{"norm": "rmsnorm", "tie_embeddings": true, "schedule": "wsd", "doc_mask": true}
Each number is 128 + 24 x the weight over its row's rms, rounded and kept within 0 to 255. Layers, rows and columns count from 0. Numbers have three digits each. The size before them is the row's rms in percent of the matrix's.

# v: layer 21 attention value, 512x256, rms 0.0425, rows 18-31, columns 192-255
# o: layer 21 attention output (transposed), 512x256, rms 0.0531, rows 18-31, columns 192-255
# q: layer 21 attention query, 512x256, rms 0.0427, rows 32-37, columns 192-255
# k: layer 21 attention key, 512x256, rms 0.0427, rows 32-37, columns 192-255
v18 096:140126151168143142134112142126091094101138120120158094123130160142109115092120157124112141134139134105084114084148092127156123132126170140099115128096140138113073158141163113152120106173131142
o18 071:133124125115157122101069120161100112145143100103105134153151109143122082080120126140190099168167119089107088127109168110097176144160132139098106117142144141125166154141153120105133155112120122
v19 085:120131104116124118116145120108127175158094093119097160131127110106151124152143122125137130116105115159137142139139138138127146121181111102151089119179105117166189126104090134122134137118121144
o19 067:091123126160083096163159095122145154148102162154150081124140156133094126142120118135098146085101144161161166100149119143141080115078108133164142163088155138129112110115114141139143138165154160
v20 123:130148135099127114109132128135156166127138129126139159075150136151153129158134145146151130141123161113121174158066185128056133124143116134143147153154144104132147118095138142149119153122131130
o20 090:100139124157136098129158170122119175114137128127151132099122165140111185093087129133136128121082165066107142133106161111106114118082112139120147134112125102133123161111156154145132126114121130
v21 112:140129138106127141143128087153182124167112130156142114148136116108132135140116113149158122132120126134155171158075134134098131116126147128150117144143155094101151077119099159151126129122153119
o21 089:139126141135122120150161160111134155098109164140111158072092115128130147152121150125105131058144139122150166139179118127128098114137125118124170130115107122100130128108135152133126072114141132
v22 088:163124142124153143124120118137148087131185131176149106129134160127124137121103104113155133131146141101106133110110127120127128126078124159126135174081139115089104118117169117133107179109121127
o22 069:170149130156170160162080150111125114113132124101110165146127120128140120111139137125171096148128058064112117148093122089123113143132124144109135078160112104156161147129114155127094141132119115
v23 101:143122134138141133128113155102114118093103114117172148104131106130132125146137145097110137111116119098115135122131124149154100132136183146115136134155113114158109144103115126162118110139110093
o23 075:122134092092141105150090075162114129124132151153070131150104074112169085113117113131153164130171123149113136117102162132095139117146143154158140113150141114108142138141175100102142129135130107
v24 115:162110098157145118138144092115144103153137182130120099156110146112122131104097116108119135126131104150151072097139081132160126116126100108089102112120101138139151156123152090101115121142136154
o24 088:146144148125099143139122107135162106137103124130123124161156114159139122107157147133121086149134110161141113125125094115151118113135119151104119097152147150139119086122081122126071165157150141
v25 109:093146117150116110156132148092095112115133096142130054165097084128134138143156147147134131124124100144090182138124099136136156125147131132157151126133121083103098111178114147168112080130144106
o25 083:106120105118150152094150144134080117148103154112149138103091100141133126100095115142134139099162121120129096141112188168150103131133098084178136153128124113130146152160122084122161126119128151
v26 111:128110127107124156139115121164139136097133116122132161134146089152138118134176116149151127136116125108113165155127150097102128171124164156164147115126162106092092111098119164151146108097133106
o26 085:122108138128163137146118122115124113111134138134141141091138111084144113145130114099138148095110154070130136160149146145107114137118128128165120101091116130131120134126166125110159098114112124
v27 113:131132109137128141072142107115140158149157093112072162120159150136144138134152125137117145122078132190137125116167152087151124145132122093148087111124096164138132122127102096105146141098107121
o27 086:146131136149103112147152116133178097134117136152150103138164150095109147152194089103107114118090117124155146136133095130163090134103125124180120121101145118133111112147136124115141140137138144
v28 096:102141127095119103122137159132116176113108132100118134157115121133143140148142174124116117122121131159134152162142131125116130129125136113129147104179141141141160156141108120110130135158141101
o28 078:113112149117091130114189115132118105143129135159151141122125142137097182129085112135070135154113175157125117123131142150134160119097137104146142165082125122115105128124153100151135129142169156
v29 093:158123124154126151135120167116113124100148095127148146078109126122123120146129123127035124121134116114098141120145166142158104122110140125166128134101113167119100123134144108131131140141118140
o29 074:150122127098165144122070137119127154133153105115127131155122153124129106140152132151170143137135099153130102140097172104143137147162120101151096126168120119158144095162089157131139152118113137
v30 106:127154075131114136126111152067119134134182108122147121094126162146142125168140111121116119116112143113102141126102160160122119135159103110127144158090116132114106129127163129171112123102120152
o30 082:124141109154124082145103136151085171140172135100123116108116148137112117105111114177137134156146117111112120123108181086119077121143140137147118120126135129153181127137108151143135164153103129
v31 101:159113155126141128124136056164181097157141154131118136157116137114108140102128102114110133115132152154130123122132144093126127120108080124160129111092126161145120112125128126121140171098114138
o31 084:171169154127126165123127145129167118072136126131146145149086152096127189155171173125144132104129100156134135177136085094175119121125130128112141078149109141140094076153115155124104104120105142
q32 097:109118104066098124111125107159123165132147159133149111124146113160096154182145125153172130144101155176192155132136080145138118153147150156139095083133161128132137083127132125126114107137171098
k32 089:097100124125147111196128122134125110139156132124118103100093166138124126120138087119124128097092143121134119119135163123114121146125143111111116168122128107141163143143142140109129140098109124
q33 091:107136153121126137150106083138123114156076164136136080142121097161145141073112117166132156141139091143123124147114148128154112088118105165138146144118138191122141092140118116165159134106123143
k33 085:169157167125100167118115119115122115170141131113151161113138092140131142164125170099132178185074161102155109141119113126094140049112153143126140133130130130080165118119132121151096135144140130
q34 080:115169143128114135149133131145154148104173138087115151133131136114109139102140136172119084136148128134129120090130152161132119126179127095086136109084129216144137093179135129146125137146124120
k34 089:101168127108164131103157170123141148064104135165144095138152142134137099084152105096121153119147135113112127086121096136165131143169113120150111123137148095137122169118152082133161170156151159
q35 085:152104137116116127122154100135054087110098119153145109115138119126198125130096124129127126108120144092152123157111083093144131142088145146099158124174141185120151124126129147137149114103136137
k35 098:118093138097069126117120090085133097143144139124141120117162127141102173131129144138122149134102129108162110145144113141127127146120143111132147101131089173061114116174163144149118126105094193
q36 099:115141109142156095092150119156142126135171156122128166105149131126076134142185136090087110148111113142129130076079133121140130122116151123087093119114120070129123189106104122108089106086109113
k36 092:133135103134134132142157119142119127111096116156132174149091124160106151123130143144131097146137147145140156081131143137103155083140072140130165167136156128148142173136107161111144164119095158
q37 082:140111122117153127086139123066102106124090104147166082137131133117124123133126110126128113123111115138113106110132088120104129113109126173155149125157130134128108104127168126144202180103110126
k37 108:111139147134119132145124149151093110114134131073126142129122116118127126094128138172114146186151156103157137128117153150109158078135152104103152112156129165158149096142138180137110092116142155